Weights of a small GPT-style language model, trained from scratch on English Wikipedia.
Size: width 512, 8 heads of 64, MLP 1344 GeGLU.
Training: a variant of Muon for these matrices, 508M tokens, 7749 steps.
Each number is 128 + 24 x the weight over its row's rms, rounded and kept within 0 to 255. Layers, rows and columns count from 0. Numbers have three digits each. The size before them is the row's rms in percent of the matrix's.

# k: layer 5 attention key, 512x512, rms 0.0781, rows 329-381, columns 384-511
# q: layer 5 attention query, 512x512, rms 0.0775, rows 330-381, columns 384-511
k329 100:075135098084135189086155118158119181111161134120154107153113167109133125136127126088141134124135136143145093122150106126154135098132152146140128159155098137130155074153109134140110128150119156092146116119124141163128119136099158146132114143125140106111109129134142117115118074101146133118127124145112096128155090114087128127154143142082165122083101150119137107124113136143137116169170
q330 097:121155122136084103151137124128126103106109156152137101107125096139143095160138117118125073166117160114158106099120106143144139110095164087131115118120165167126066128115123139140144140096138162112142141089099144106117163101137160146118098132127116159167123136083115161149095156167135103129106108104090116132127149107084152126136116132096135105103169138123120079133112090143157130119115
k330 089:091161162147127177146091149104140120114071163126144127109167112135148121125112115132151109189107137132133093149165068124132155142102134083117133148145146149148165112156077132116144136138161158107158113085159116149139112109142195079098121138127132096115136138163146132106098130140138133100106156155156090115141109147154134148168161110141112137129153161142169098168123129145094135133102
q331 090:155115096127145137142087150119093173185145152128097101091151147152156140154111123107069081123098123113148142163122170114157145131099097116157150130095196145127160124120142152110153159072090121113195136120154131104087139098143141126106153101126143121106109142149102154112118127127082175122142152133134093157142108135179070158122144109136130127132145113166099110146094137170165148131130
k331 095:128109160164103140130126123132140153152153149119114121146163118094160156129093117099093095144083115136131148140153143164119118143101100092124111138126101170125159121125125178126136102112107111137142133085167137119135132117105110119091141132104071130158120137130142132140124123143199078125160131169123159137112109123135086127115124130157106113108095116119127132103105118149123146135108
q332 095:143129128124109151139152142174187145084124099105203136123115103113129089130163118113139093113118106099136101157130084160132112174168118151130139137170133137125138143107122147090090133163149150083135115127093136155168114124129122117136105139118114162114148171138130101093110100112124163121119145116153100128160095099090151109123116128133159172111154159101098117100114150113105134149140
k332 092:095122127110156121102096119151114144130073173089137124124117149171095102117153120081102155096136094114161122130125119142094105089198136130151145156150114107123160123129121126146104098142106131124139125126140155142155133085104158142128157178138177060166085175140121121138127134072139125159116172162104129081139109135107128125123145131126152116138142157124122120144139118143108098158141
q333 093:135153138135121139142127096158141148127146133151124163150142151142123137112125154113136114153135141169107119113100074101082091082111123121140103166138128132121169134141087079117152114176159090124155150137107114122116116147082151172149146122116118123140151151136125141085101179131069082150138088157161135128165129114161156112120160115146116097126153130135142098088133144133116115126173
k333 093:117110095088138056107119146124137083119114143148091175154103171102125140113120123128146134105094065119163118122142130155158096105162117149124128131133158136140149144142126121134124156148098139137151113159156113175181091111105125135109103158126116129135110112120131142117147159123066140154127160166092139088141098118145156116176133119117109149136119110128155130146166146099077113105109
q334 090:116142135101101146115130116139172112143105074104141107130134094123133113108123122126151120123123133111094127128083120105164088151131193160135124082117151135126131141088162115158140069143115149063106155060160099140140163116134179109155158144100116152154142158143130137127107138144162092116112121093128123128108111094142135092106095113136148138126097123083129167142074149133145113118129
k334 093:121124134113123159104104102086097126122162104071127123107096123100122124134102160129123104105126133140094121128116112113143147086130118107129095093144171123112122130121077090104120150127132120131111137128133099087181084106144158092143126131144154104115133120145131127125086119117100147129123129177114103163150154144144089076085119133146149121143123153103155134107163122135137109106129
q335 092:128134142115131173122174113087122125116160062134164136183087160136120119128181136145187156129142130103124139129150147131143161126110126134137129162122163107105118106099158152105122158124110132129127139142141201119150090137133177084137155129136109110153118152130144143135118145110121100158089153139126093130136127129128126089123133077128124110110112139144119092085133135061113121112098
k335 089:148151159118143167109112180127154106109131106090122099137098088111135124132123128095118146102119176092131121101142153095130080120114159106138114145152142155145132130085136113151137144109184092110112106140098118165098142105140105122120132139136138118136086167146086125074103147142141137115111134142139164128087157112152128106139075132124101134111149143120123128107119149093150097123133
q336 100:094154164128133139118104161094132092126117105104113122165135141093134163155112095099109124116146135187152143121122137126117105152100157137137114154134094147109159112123136135155109114140094127112157121162132159118134080104122127149135146132128096179113136116158126162086149107082108124136150109123137124132128127180121184122184128167084117114129119147157101098124108141157163127117114
k336 104:107137116100153112133152091129167133116099157104147153109132097118082125146139120146165126095111139099152133113124172111146065180150122150115164144149151135082104148140165139151124093134116109146134091097116127109100131138154145084154137101125132130134120119157114154103137126125172077127175116122133172153118142112111135109116084120155155126118130105142153106102111182123115141130097
q337 099:129122116175168139113110082123195146157125168132130130117180084122121138085156151105123147126125068113106151128142135141110116161134146174156138146142161114142136122120120118151107139137109132160101110172118118094139135159137131118167119091150069160119189127128195132102153119148142119180108103114137125137154123133125142096162132100113120125132107176155136107103105155127139153108149
k337 098:120142133148163124132141140168121141185092100148106117134149112104140103129101152119104127133104082123109180150108154123106117111099130147149137142131103147142126153162092128139150108131152131102119126138132111110138147104132144146136171179144121148163118136077095120146111093109143100163126160160125106165139098116175151162092104127157122156134152124111075124133127135113133099109146
q338 104:083136159129107119125156136155088093145101167119129137128137117166083123115134143124124188105103150132118104136131139147140121125205132112109075121135127169133149185093109164141123131128153121154099130061138123113112114129124105125143162127103095094155110134116123142115131093137104092109107155113112152135134153164164122114099128168178147122154122131151167110149104140107158120107150
k338 105:127122165126117142155135079128095166138125138112139138108091136123113111128131087130125162111125153146126116133131134126132163168125109165173147119177139129126125116107117123115128120163167111165100121089145123089109161124112158142117160113121174126110136143134084122159166131074139135131120117158095144127125140101126089133063137185144155147116080152097109129135152138157187092149097
q339 106:084113125122158114109083145086129119132126091123126142163111114129126096146122163144125088101134144118110138151136147086167110077143143099160162135138142144159093103122121146148134090126121105099156155154119075140125127127112105139154126145127141126145115142158137145138115119150129125089151176112091127106132153126099121144157109129109121112150082147157112119167135137170106133141106
k339 108:166112097102097094115156145088120147140127158147194092102130123105090133130142075105121169116134161155152161111147155143128141171127130154139118126073127141130121120155109150121118159130134100111142111075093144119125113134184074137080080098168091142165120179127144136115133136130179140139103192115126147155171111116109134122130145107140132109118135123134118129103121104161118121142086
q340 097:159163140124139106101154127143154125059131159133101073078141148103092096161129155118106125138129127107071078125158102140106124115085075158100119120108140114185132181145125141147133184143153097123124142133129067155113107166161098158111115135107148126151098145113126098121130149154108125173108130146195146166090093163111159136101149174113103127128133129140101133098090156140136133108157
k340 097:131135169082126111120150121112170129155117114101125122145099109128130164127107073115147109111131141111139148117146135142122094107163179139124148102167147110139135093131115154125120140150100169125143098137135162157092144111154119126118123151145137106164142164101101107108146093096156123124134121151142154126113114110138138138090155123140152134131089155107135113067130130128120115151166
q341 118:094140131118114170123132118125085101110148113145140147115137106136104104142112101178144133175147121134092131196129154120083127127138127118142126117133141145132146070113157146144144085136161143139125141098135144120070119110100071158128172093108132094107153084098115122129158131152132204117175134127095144095128147133128105142106095179120161139170106158142179120118124120125150175114124
k341 116:130136140171153117112137120152162132125143112138123139130156140141102148131139126144199147103142119138098124107060110155102134133070110130128100125114106121133069123115100127097150121127091118135139072108145121080111133154158140149110122137165133147109083133138113162134138107121115130141160106165077128155168120123123141116096109141173108163131120124138098147137105111152129132085096
q342 108:107127106121127138117134160147112106109187130125098137108154155149124092128133125103136078128133117168126156130136140179135129118105130120126146133118144144128123149158126137125112113159125143115140168114158118136115116128092119172145165117077142124139104123153095109126088127124090122128143124100108091109142185140146130161121133173119145098107123140157134165079101155179133146122123
k342 102:128148117131144119110110125143165108141108143115136146104141134123111115106123083161158107136150097132126128132124126155150049121091162082107126141136167089132124108113132137117168155082104134114161107148162101118119121135143143142143098148133131132110159109131085159090105116123113117139116146138109148153112107153111130135077127152104121129128147103154168146138089135133102088135123
q343 104:159109121100132126149117098130162118123139149102150137138134117090124153153119120123127128106101146102069148138114087052087154130099106141164133155129090099111076099159172106171145129095129101111121117147123103154128143112132142105103145105117138093149143048155178138115105119131120120147065159096150116147138087132116091125166095097113119124124075159119192097110166116119091100138137
k343 100:112151122103183120136142129141071143098124121101158158129157149121150137127136127199157143136135104100152124139071088130117160103118157144126184122118109094126148093147154189153107118095136129098140095129106112130117175094138118114105119132123046101147128145114127124140118097125134136110137098124134150125143133168147086141189103122115158098121137145180142153194124120121115133116107
q344 104:086104135140092091122094136148124166148145125101150096121112144109141161124127118130091136132105158129097150144150156135121101157103095094100129150142144148153133130118129107116131151138104127144131120185133132124139164127139093127101135134088111089134148107148131139068159090114118141081110139086124147179137156074137141113128135132138145115139105150090097086126120144143120122115098
k344 105:120102109140155109127142130126148176088125105161179155111179174090137122099142080142121146127122143133097115089140144157154093101125114163112133158078110112072118145110103149138125095107116146124137145111127166142087133122151130123106108128138124110142124126109116129122157103166124088119124156084100096141147126099085092124130151116114098106111119122133141106155109139156110136137132
q345 110:090116122133113129170087120130118149164136130146070141136136103189131081115112127139094163146146130097126106159124093129130152123157138145085122077115164154118125083083176153117137092104121114159096113133089132094109167155118142152122106157081165157100075148158149123113150130153103143122165103125104104098132132149151105125138141122146139122140109136137136074165092134117141105141108
k345 104:148166131126075177136148107139104094126163151116150124146114137148162120130146126116073135120108143113153159121097090110137113114127142178122074100125126120098159145153119130100160128142136122130138106128142132168159134160115128146118101190086142147121130091136153163166170131177141163147185155150112140110154109133104147112139092144134130116100126134134139101115074106130152097115127
q346 099:142093169105142068156146112139142113074103154127155108111127131149129123129136155109151116144131155143076129118194124123151108129162090109089111119126135111121115135138064123098137097099134149112091103115126138139145069103120126124163115142134146119155131130092146141093149144110095153112128141142159119109140138149124102136122122114095122176155136160142116109102104105161112115094125
k346 100:130138143134142138110163149118114120100109088121137156106106158139182145163130168155139131135172131156118151093146184135097099156118141128138162119097140095155100131105120100107149158082133120098127101111130157149141137106132122136108149124143151145133144122139107148120122118160133144153132130134131113101192164115130131152102105122093138140201124172140143170166141084159112108141107
q347 104:175134139130145138147107151099147117120127144095124129123139112133130127115116131127085170111136143109076107112108102182145125128088126125110110121118097141164133137141137108122109123121173083105151153131108103090122162164147158129130130136105125106116143116141142125107116129140142139111113108119151124158075117112121143097134116099128117122114167159118109120142113176129159120130202
k347 110:104151186093124137145139122134117070162158110111125101142162124169148138139117121126114158154137158166094109153163117152100169151090114151077156134110112124125046130112153127113140107132120106130138167080158087132140167098096165134132138151140142116125111095118136155131103175129123099140153173159090138165105154151143165124131108135160071093085168088112157079145136162141103117140149
q348 103:110115147100132120130130110123093125133128125162160122104115135185124159093102161126083139132120119150112102084125145092144130133121140118118152163159084148130117136138117146084185125127187174114082106092143069163099123166131115111112148109135157115123144067162133131152144104138121100126152096168177155175164102128133117115081129099089184106081132132127128108104139130141155115147107
k348 104:080160159155090101147136136172113124146139146105132119136155118094138150150094081170090092151111118143162132084116131146105155118153112154124176146109134119168154110095128128135126132086130120181115169126129112131099124179155157122145148099121110124124159094154138062136121100128158159128143110132146130143142164141139148164148118121146113128102112141115136123115128127194134122092113
q349 098:155151118148163111152140152166119173115107122075143127085137121186105124133123133162135136129126142141089105162149084159150152133122121103150168114130159145158148121117158155176114114121158127128140120097124156146131135144166129121152122151108103136147139152160168160125110093114146067086142137103166083137129127135146098095086130075116101131132109131099151138136104101126112107111113
k349 100:132157118124131118123136133147137076090117147101116130127139119116128119109147103134048120134138133136131130161120136103122146114104156143103125101123127165172133119119125088091127145115153123143117140109127131145122131118128150133126124184104110086146119111143101146122139167146143138137118148151060097126152131108143081172135119118098094151113129134156135135126143138112129103137129
q350 109:103121153113124110145135148149138125173116133102133118126128097134127113125130115135110150139114114104115092127126079135120159093094105141100115089178098143157110117124101122092084170103116147128110125103162154136152092137127103111124068125124104102159145143105189112115110164132178144171131119094140114159122136154159123157115108152146111146150129114081143115118126127160141123163137
k350 113:088109130150095085153116126109134089148130125121104085093166121123137128121110120155125151139128158136134164133133114103111087120129152152160100083128156105111122170136108097148164132139145156131095138122099115140118111121109120109149122151098176160096134165160113122136127147106129103171134188155130155087108182124146103118128133163184126093137126126089135103126124134102091144138130
q351 105:104149138112113138091081143149136103142192158152129181118073132124109111171123121151144094109131136091120107136090119154118104131125123111154181126128124162109173124139143142127149127147128094148124133090138128156156141170091118131139123151090158129115107129131185117120096110144128107144122102135142123103091127150123158116109133174147099129154104122115147160136159135107135123128132
k351 101:156175130125167113066127166123131126130139110173109102133160101086113120127139133084131061144147163188144066150089135155176109188136134138188163121144164161119114111157127133125140129104113125147137142125155118109162103139144144157129120131135129106130133145114095126113152126126145096167074143154145115089124092143156151154154129137137097161131123087162141129088142092143113149135145
q352 082:103121116127156149138156122110129134081206074101109143135123084112186143145085143114138102179134106093110133122108136157122129082118112131109149125160109105142117130136163118099158091099136138116141104149113073109161141157144131134151124150152122100172138075158133123138166143128079170097117123166130145119120149150166154123170067158122143096136098120125108131127083139088083118159132
k352 077:128148087159056157134129156186105130124135106174117114118100174147126128132107128128121130146103128105079163108125139107122160142134138108144140081153137119123170115152112147130122123166121123094148124078108175132127130131133129100087125117133115103130158149165135114113148135127115137133157139113127123146152114159125111108137151167123145118113144097111110147092147129119104160181148
q353 084:149128169107138115110163130123144138133112125109119071161079161110141142104147118115150149119145126150129149123168100140148101139109156094078132119108159133146142129162096136108132087135130084134113123103093107116106144099143125111121064143133119131126168086138137162126135171160158105150152116128146142167109118150144122094113095162118148133133109123158173133105143152162127105107106
k353 085:111122125118162146136111151108152140116169155121106152146097119155114130174133109128140108121151102130135148146117178153133155162090138138120147127144149115129153142140132118154146142159169125143069122129201168120098097135136136107116109110083142153129105095151115169153156126129162154135118161137155137123138140113123106147136081146142126125138117145124129112166092130093111115110137
q354 083:135180110152136102150146164155105133174125097144104109085130109126141136170121118120130155130106140106116138123122127101103103131135170099188115072142156143143147138124117093115108148143144136124135098120117117136134131131115098101164139115114136129136077145124150107141165152121128174160098153182141136141092159164156136114152141102111130121085155148121119154128125138143114125145116
k354 084:164147116148125123128118115158106117141147144152126154136114149120133132162124142140130137140098152103149099120079071111071133166118139129188144165093083100124135101133137144096153142110138126131069120126119118127167153092154124130158121153138115109141133126159113113107130092134124110103118124137135142128152169148142131126127120111085090143120101091134129119120078137144146113101144
q355 086:142140092149146094123122107147151159124125143138111111121158152145150146190104108164144130095148124137090122126181140116106157136161127135106120110120121156131114085071121149150107158125170132133143117112113082072087133130153088124177138121128122159109150142140117139102095126143104104127144130117133151101128170090126099122122133131161126139086130119151070136113107118109124158098088
k355 084:122096103135062142162104144126112145147159121159156106115143168137113117140140133150146152123127134086181157126140174132148059116156163132130153146131136132082156117153150131107176116147113140129151108139155136128138175144125173134114148167135124130151127089152134160125143184133146160129134123121103128126117113166148147135140140099157123118147150120137089124109146085119133142123146
q356 087:153087150105116146117142134114123124134118170106130124180099133117124086125106115113151106116140092126096135131085123149142139120114159100095134131112116144183144114114093129138075090121130186138106129134121109117158157115120093148130138112108149078110169161079114154135072160139128091152112077102127128100094149121136184135137134144164164108145089074132122146148112108091158102165143
k356 090:095064075112146155141118147100139135126175115152169100110116147077113111134113136142122147132133121143110142136101101107166113152132159167139129168147110129143130144107130136092154147117145134112145110140085142115113107116124097108135146127094134117123155093143139092148141077118110088157090124118125140131102165140159122133112114152123150101135167141130090100111146184112087157122073
q357 088:116113111147151130091124102113114142085144141155119105118138159113125167121157134135137185083105112138156096122125113120096142138101154114154120145129114111157113122141125100144096139093100167123088145062112164138113107198126102137159126136132138109097158155134176157133148111106125087120111120112106101118115114132118177127139115133114152153115134133158171151104116159135130128091116
k357 087:138128127127095099119100073099123127096103166108090116149101129185147196171099146099167072133101098115148110122160120125121123158149127147156122149134159094143125090116126131125161145128191124093114105108134118124155123081154062139155112119138149115112163155130127125141135102178117155103123146185178162137124115096109121135166132123099102155145117109173092130169124090146117164089106
q358 091:145180158145137145098120112113158100128138139181131107116119176122104159094182133087149139150125144144125100114139131121099145106096105118133152069147110136120137124137112127125130113104111053164156102122097116094111113131172121134122112124110134126156113123139108190106117136116115157141106137087130129129143130145132097139104112126110097116132130143125106134085173128119149114129143
k358 089:119166126140124145130132136119072154156129126124108146160129140147142116142129155123118119135125080139121186114092136146149155129148124179130147066160132143161155131121135104126158116150133143125169154148116132135140156163140130105125129114122151097103093127124170133120147143124111198151139093142133121139113110070096116152138142116119149145141150140117097078157082147150144095134083
q359 095:159113137110090118096153138146123131159092171136130111119103195094147143120127135106161122121173115125107098057123145118125160120144138091131111118124110163098122137154100156135152107137127100119118112124158142177171105110154135137138140151115112082169125141185140112170140135131144207118160122103118106123153127086115112092166135112129124122141103132153076162154158116128128153103141
k359 091:156126108114111099133132102139082149177140091126129158116111153138138134117122149141155125115159126157108163142101128149137123154207139135108110142145124133146128154120172124098144118146167111107098127128118104105112127148070123132170137099117141125088120097125124110150142153145156111144111139124155120170079171086125140162109120141115125104125113138178082128165137136128138120147140
q360 087:148097083155148078125158121091101136168158156145124138144102128147113143090134149167099110120092136100058094112080139129088097104139161167127157142137104089150145139139107141139164113139105098089132147113118096126084139116175109116149114164130126090128102125153157146099180130145123151098151156165160142159135198139099122154128148131100186109120113100151143132097142152161131143103143
k360 088:130129148168141109103062168124097110108119124096145118116146121135101143162127142130110087193121122076147082107135098135100123149123144101136088105076086109078096117142122107163109121178116153151095118109115142144101109123137129120136121116092071121133085085161130131082154135100104128099156134171135119132104108123139156152167173108130175113112119158145121106155149131122130135132133
q361 097:131163108131141150120065157095132110151121137093092154168139154112130139150159132110094107116125122132110148114129104108117107106079114145125165151117138118111123113107129125122107156168147146108112107162104119103162098118137110195182102140139127144148131170121139113134078152117124161103125132119114110093189174115127126103147120131131111135130138110152161148065125161111120103157142
k361 096:137132082130124093142114141158173154129155107095105138120105109129148137098121094120125096116107075120143095150124105140126141101112120137086104076115172103123128125116146100161099120148138137085117113126149118135146116144146101114119145118138136126120137120134154125111079101092110064150169138154128120131117086115116171150131149165115134139153146129140125135086110122132142140130087
q362 094:129112144150090118109098123131132147156099102137125129153114104107088154145109143125135164153139136135155165144126110150116120102126084125100146125125135148113128151130125116150119115147169133093131105135152147197141154140132157119110157157141172141128142124155151120101151099131085163112129136147152152132133139119136110125126120135115134109100135103118151132135082143118076136134161
k362 097:140095141097134127122130130094126126158124154123108115077119142136135133155099181120088151090139110105189135101165097165139144114127118085100112183101158093137147109118108161172095174154093090108132135119150159140169145092147116189086145158154128128128125158147137112119106135104136148149134131113136125097131144125119119136149139133101137134170136128106123122106132103136147107152168
q363 093:093184143148104145152181093125130098145143125140116121151106158164159097143116109162130104153122129162154113113101110190131125138119098072169133112128141139144160161122155177120088136159133170094135156113158190119144173156100123125115135148166146176090112114067105155100138112119103123166111115128099117131106126128156116161110129168120153110119137112117116091142101150109162135160110
k363 094:124108137119168086133099122113170127134132152099091110148139128134108135116161156132121119126153093088134109147099081112195151159159126161142141109144129093125120130171135104127145181126153111116129147135091133122127139094141131112105150134145169150123113145143148127138111127110137139160124131115119125056124131120106130122134176143098113080103151124115160113111124149187132132165143
q364 094:151118144154108082066155098152154145136153110125154135121141130115086114123140134132115160096179129123156149142159072131149144102110138117132105094195121119124173111124116135182120109123145103093096169132113145108115086107104128126135129150093140120170130119125115123139150138150148148108103103121142134101152085133125136161145171091157161139153134110124156148130098102114127116134168
k364 092:149109107134123121104116128098171138128147143128139129130063177139148153143127136132116125110170135144151109119134101174137121117166129177125139100115132126119101099133114185089092151135138121114132162122114222146169109155141167151149160126082093120103095125136168144148096166117097120133128162125119111117159122116163125157113150126096160129165121138154103137104170115114124141155130
q365 094:139102122095142133141138119156128104173134140128100167129139147134129111126118167096117139097131099140087111192151177070129129142147105157148119174159135135114139112146135113097098107159105122154111137141079133112152168158141091113141137123128123136134181107119073155131122141101161129138121112121116177131086103119146123133143117175150117145144157109174136156119143143129117113154156
k365 095:121095148111095167130115158156124106096134113111138170115119141135132162127113159136154103098147103127089136155079112167101106134147108158126131127122168110125094116127096109115133136160120124109089158110134141115117126128104163126145119132158126169120169106131122128129158118145148119100141103093147168107128122136136152096105123136149113162153104146136169147105146136142138123085147
q366 100:155117144124111145140159133084148134122129148116118171128127109171088108139168118137151125133133132094098157158127150134155133150132118111096115109114151111120126132143124117159152121138161150106114124119092125108146141118128131116150070081121176170175074114196111127153121096107111173144144118099102120121116168107135108107126168099124101104165136138066132148126089137107129114153107
k366 096:188086119143135121137140077148119081129150166102130162138110132096162162123127114109082132116119159116120134181129128080137138127098120131116101144114164114084129112147149105138119109103116131113158138101105097117177117148112108120111117103076134114073118102091148116107122136122143142103123125123135131135130118153138128170096179126127112142121136124156155115133142121137127110119135
q367 099:129137161134112096125060122127140122114147094143120151120157122142124129172135140191115175114110168116190143158170105155142148138127128102088119108153149166120149112126076183117142154084106110156117132117112188143118108121111167101143140131129122125136094099104151143099126109158132121125114140139098119151152118114068093134124142078135108140136080191112118125125112121086133135163136
k367 103:184144116151107143119098163146091162139107142126118105107045116149133161128127109136125096134099135148126084107131115118149079125129110139153100116191130162105159100136107143112168097164127137112145121116101100141134127157157142119121148124125137120094116132151110175135156192158127161157097119162140111125132124123145152148081158115135118138135175118122138136131116111153129112173152
q368 096:121079103120153147124120129084115111079110082123109103100118149141157162129101096129142108102096130086060118147120131181125130186109141156121098139126133112093130145104116135137137150119064134130131117099146095127126139127101131120156133171090105134122143125132142117100158127129096108121108113108100143157118124139170135137168093112100154135156145146123126140129137096144147154109131
k368 093:143120113148121140141140177096169145116141138162123126123127124098139163138135104162152114131103095098145170095090135138076151149146120095135122126139119147145101172158152113082122159149103124090091128110099105088094149137119130107134109114111138123133099090140135131172108138141130125140167112160108117162121142126166155074072074126096171090099135118156137134176103138154118141154105
q369 106:187144167143200112151121122128076087134157171147111123145116134102170134148141100105153163142171142124117115125132113115147121130113172151146121137172114114178133125142131116124160148152120115144085080157117134126137136132142122147163136093143182152131131161103112166144121119127120141137149102119102136112162131134134138155114141086109126112136164107191101099082122151158085116106097
k369 104:134123143076109151133155122128148136082126077112140123098090142138129101128125169096159119126130127120107134108139111109136120118152121117104143129161128161171082127134144137125105145160163117134126149121109149139098174106104181109129144133138158126145143154145143135140065130161145097137163116089145126127089139096133126120160110113115132094133108175090154156128154141145134148134073
q370 097:090121151105125151119054156165127114106115133088120127105132095112094168122173112099155074130171155173154153155127140176134144108150143115130169123103121145107121125123151138183082134126106148172157073133109088153169142152148109137104098130100110180146167121115126119156131086073099144094130150154135129167117094145154089141139126142172100156122129119111130139140149123072102131154150
k370 097:107146128159146117125093090160155123113099122142143123088109122101116091180147106121135124145059161102110089065129147143144119103125165133209138144119175143158064143167142097118144121088088095135122173146088096133099151105125076121123132122145093136107108167127113085119173150090131140150095102122075122119141171148130108135095078175118124124123101164126104161122132133118111142103166
q371 107:103149142159158167107135150116116130131107109155126149118107119117126101132127164179141151174154107122142149104096136162121163135162149094191110122150129144120113146152115197151120147134149124164132149177125140112110143147120161153120143109165117184123122125126141144187158145105143105121084090198115084124135113148115142122141132122148145139105153126113082136079157110098134128136127
k371 106:119170155123171155073112124096106135124088180162116116139136095113117142140167140103117127167146140116188148130161130145138107110122105163111149115127150161114139100103136151136106158148131115102114104160176087153079116139165120155101083117144141104131126130133109107185132126135110158140150135111102182122142121126121128143161142117120162118134131133186127126130136113123163126165100
q372 103:169129117140111116105102129123093068096152126128096114123121113086094160110114161158130097135115144145125087129119116100149159154159128141140161132093099133117152101151115124103142107122111163121151100103106130141109105115102157130123165129171117080103137161146170123135112143127135099138132131154105068125148123151141126134128125085102099125112150171139111129102156145184095100159137
k372 104:132116169117094114158105099122108132135143113103127139131111108070155158116149142172101131130203114173152125123145142133138114150134094138121151142104153146131095126144162123080116150176117118124136113170144134085119122076183154120135101106114150140140165126123146142165119124130134124128117096143148102133133117169095172113148176096107131137137114090120109123150158141130164148145094
q373 094:145139104141138142120123110118164160123108133112125125133134157146120111190119167130160094136097102129133112144098116108139107178117143109081120127120113113100115107130122134115158092086130186087148079136110129126126165141100172126095067130134119164116094117091136123153127122138135119149117137094135149149123061133154126097128158071127105110118145143134106146137085171167134079068105
k373 100:189150144144128128104172134110209126122111133093110095082158102100112132156158102148152109120071135136102117075137131116139168108078111111102095147146116129132105139113128117162128129116132128115129108114106173099147125131170159163132161103128136149135095142154123174149102120141173132138158156121134108120131118110119105098098129096111089127115125085147128116125099129141157115149094
q374 099:114127147119132170109119121127124126122131137097131119087174150122120130104189113174130091099119133126124125071114124125115154135121103119151119111093133105144100153091131131137103115195103156137105073130134161153102085159136139133129148103111132116131156133154111120089149105098137122147145148138130137115107166126095094129119137125110139090129120123108140128123120177118138152165162
k374 105:121137130115136147133168130139148126116138094121146159105102117131099074158136141129093156133181140117142148112176132127085179123127121119106134123150199116115122103192126119107129145140130145096104148115110152137159108114093154112146128137136144088161132135161122112126138132121104094129105129135116156138145144154096158155136143133116135156154125149094128115165139132083094105137112
q375 106:169174159139112118135119144157135098153104148120139118159156145114128113100146069152168102103087139113114099128117153089126112185106122095132103185156145148190098122153145100122137130136153156117133132124116141146115162144101117097133154134134108136160155127166176103160134123155116133143105115112140108135123096140149138118123134110134116081113127120090169119160131136151122106126164
k375 105:156139142134132168128063080121100135125111095083154083106126112123141086155161131140106124138158172147129119129168102073111107150145135073151133137095126148110138129132144161137118122116162198110062125144127131115144076131132150170154122145144162150148123148113140111165130120132110109131141147091129146151092128122095104128160128144106153122137095137116149176162148160110109113106124
q376 108:195132171134135115121147118108160140132099133138108098115117113145090149094133156165167136102140106139125142132109132129110109135140127132157095114135144111078102127126115122112128123118086131139087114130163167153148145121146159128121106130152108128094149117159050128133141104091156121154159112104138139165127088117145124138115174087122148144102123154107143117094122102074157118132141
k376 108:115150101149140156104109149096124134152170142102147091149124123179127120159145105101118104118091162180122145145115137117109105138148124138121098121147111135144143106119129095097096126111143106110121152140139122130086144147125092101118123128094132128126155131170147149146126089166077135106141168167120161135135111107101100107168113144152106124096163120123101124130119133149120159150142
q377 105:121078111095131118137098198132148159090191135145103142146124123145135124098150131130122101141159110133152138096134142134182102121119127108127109135093154111074133143118114143137093107142138081133120132095157137140125110115149094142119127136085105118108135163101115161121122136164145105119138135092126137127134108163102104154105171154149150094127142099088127149153128135179126181134110
k377 107:148135094165146130160112115135177151155125111135131149119126121082117103122178114113158160135129092107109157125169136133170122117110088111136116095128097119111093103152106138134124152116151107100179108137097079143095065135114117135113102104130103107118123111105112161097094141131137140095096136101103143125077128141075152138094120105092103164147120118120098120141115111147122118141123
q378 105:132128103118135154131134135099144131123168153092110121118134144118114123141148096144093153179142103129121136097109136116127104168113173107122126115114143128154110141147125159124181151182156143192138105117161143134102159125160136116116126154130136100106102136114138101137108174104151117121094124119113108148114147091086090119097101097115096158134129144114148151148133150137166164110095
k378 106:118145132118109147116149106163144146148097115093134121116169152147076103080116130121118123089156111154144138134129157105138160104085132123117132143160146105132178108117109136173112161165140144118083131145129133076110118134144106142173159163140122127113112113129148056110143086092097126115118109131139077111139117136151112108122163129136128118116118092149143138133117139159138133139071
q379 107:102126105121104132153144135111118121129092116137127122131127105145164100129180145120110136073089116142167130137093089102112140136149095162119151120144088155101110126087109112115145108147106119188109099106101144151163117159101093113156101139086130111143114172136109148105143160107109121105155099107116106099114125121111122099197139111105109132106163160159152118091139151121118155115162
k379 105:080114117080107124167120152122124099120124133142133106129148100158135095110135148107111117132145130150118163123100136120090125165106126130146118120151114117104142127143135106122135104108124134136140088083179086105146157094119108088132130158103130095116149090128141129125157125113090132140078132167097125094132139146131125077119148194175128144136129106143126153130104102133119125141107
q380 099:140139134118151153144130120123150063082101112119128140178147145156127128141118141156117148125115120155135119120182097129135180166130103122159105176121135126131122105113097153087107128149168170102151122127147100107058107171142141114141142095160084157119107122187154115113139130154088114160124090153166119091111151115134122118150154136133113142094143107111118110130121159133081135112135
k380 094:149098115148116121130153118095159114083161147092147143107132104167144128153114151135135113126105130106103193149111128069123099131119154128112117132117123117130100126125152124099137123114089117134164114141131160148125141148133130140134133120149148146125123085130137162128122140118106184138120122144147130117128133142106152131163128130105149125157134110137170113110139174149106131138105
q381 103:102117144154159108113100117098137100092107168104114124114125141124106127139136122156123078133151128125166130129127154169133156116166127075144188118148159166088167127143149123153131173102167148123191132128126142144148127136091131136137149190115096108151107102135157125152112111131132164149115108122114123148130139132125123126170156138105131092132161127152089123117110098139141143123123
k381 100:095178111083185102130108096156167107126169141156116129137123095112102128146117122139105074154153134140163118100104139115148111146145089151128157106114103128115146135139116139153145134134146146131101119148117113150150113099101154153129149119134132143112135144143170137114128136132107109146151112080138148128083187092131088124150109093112155089072106151101096136101146122105115161152121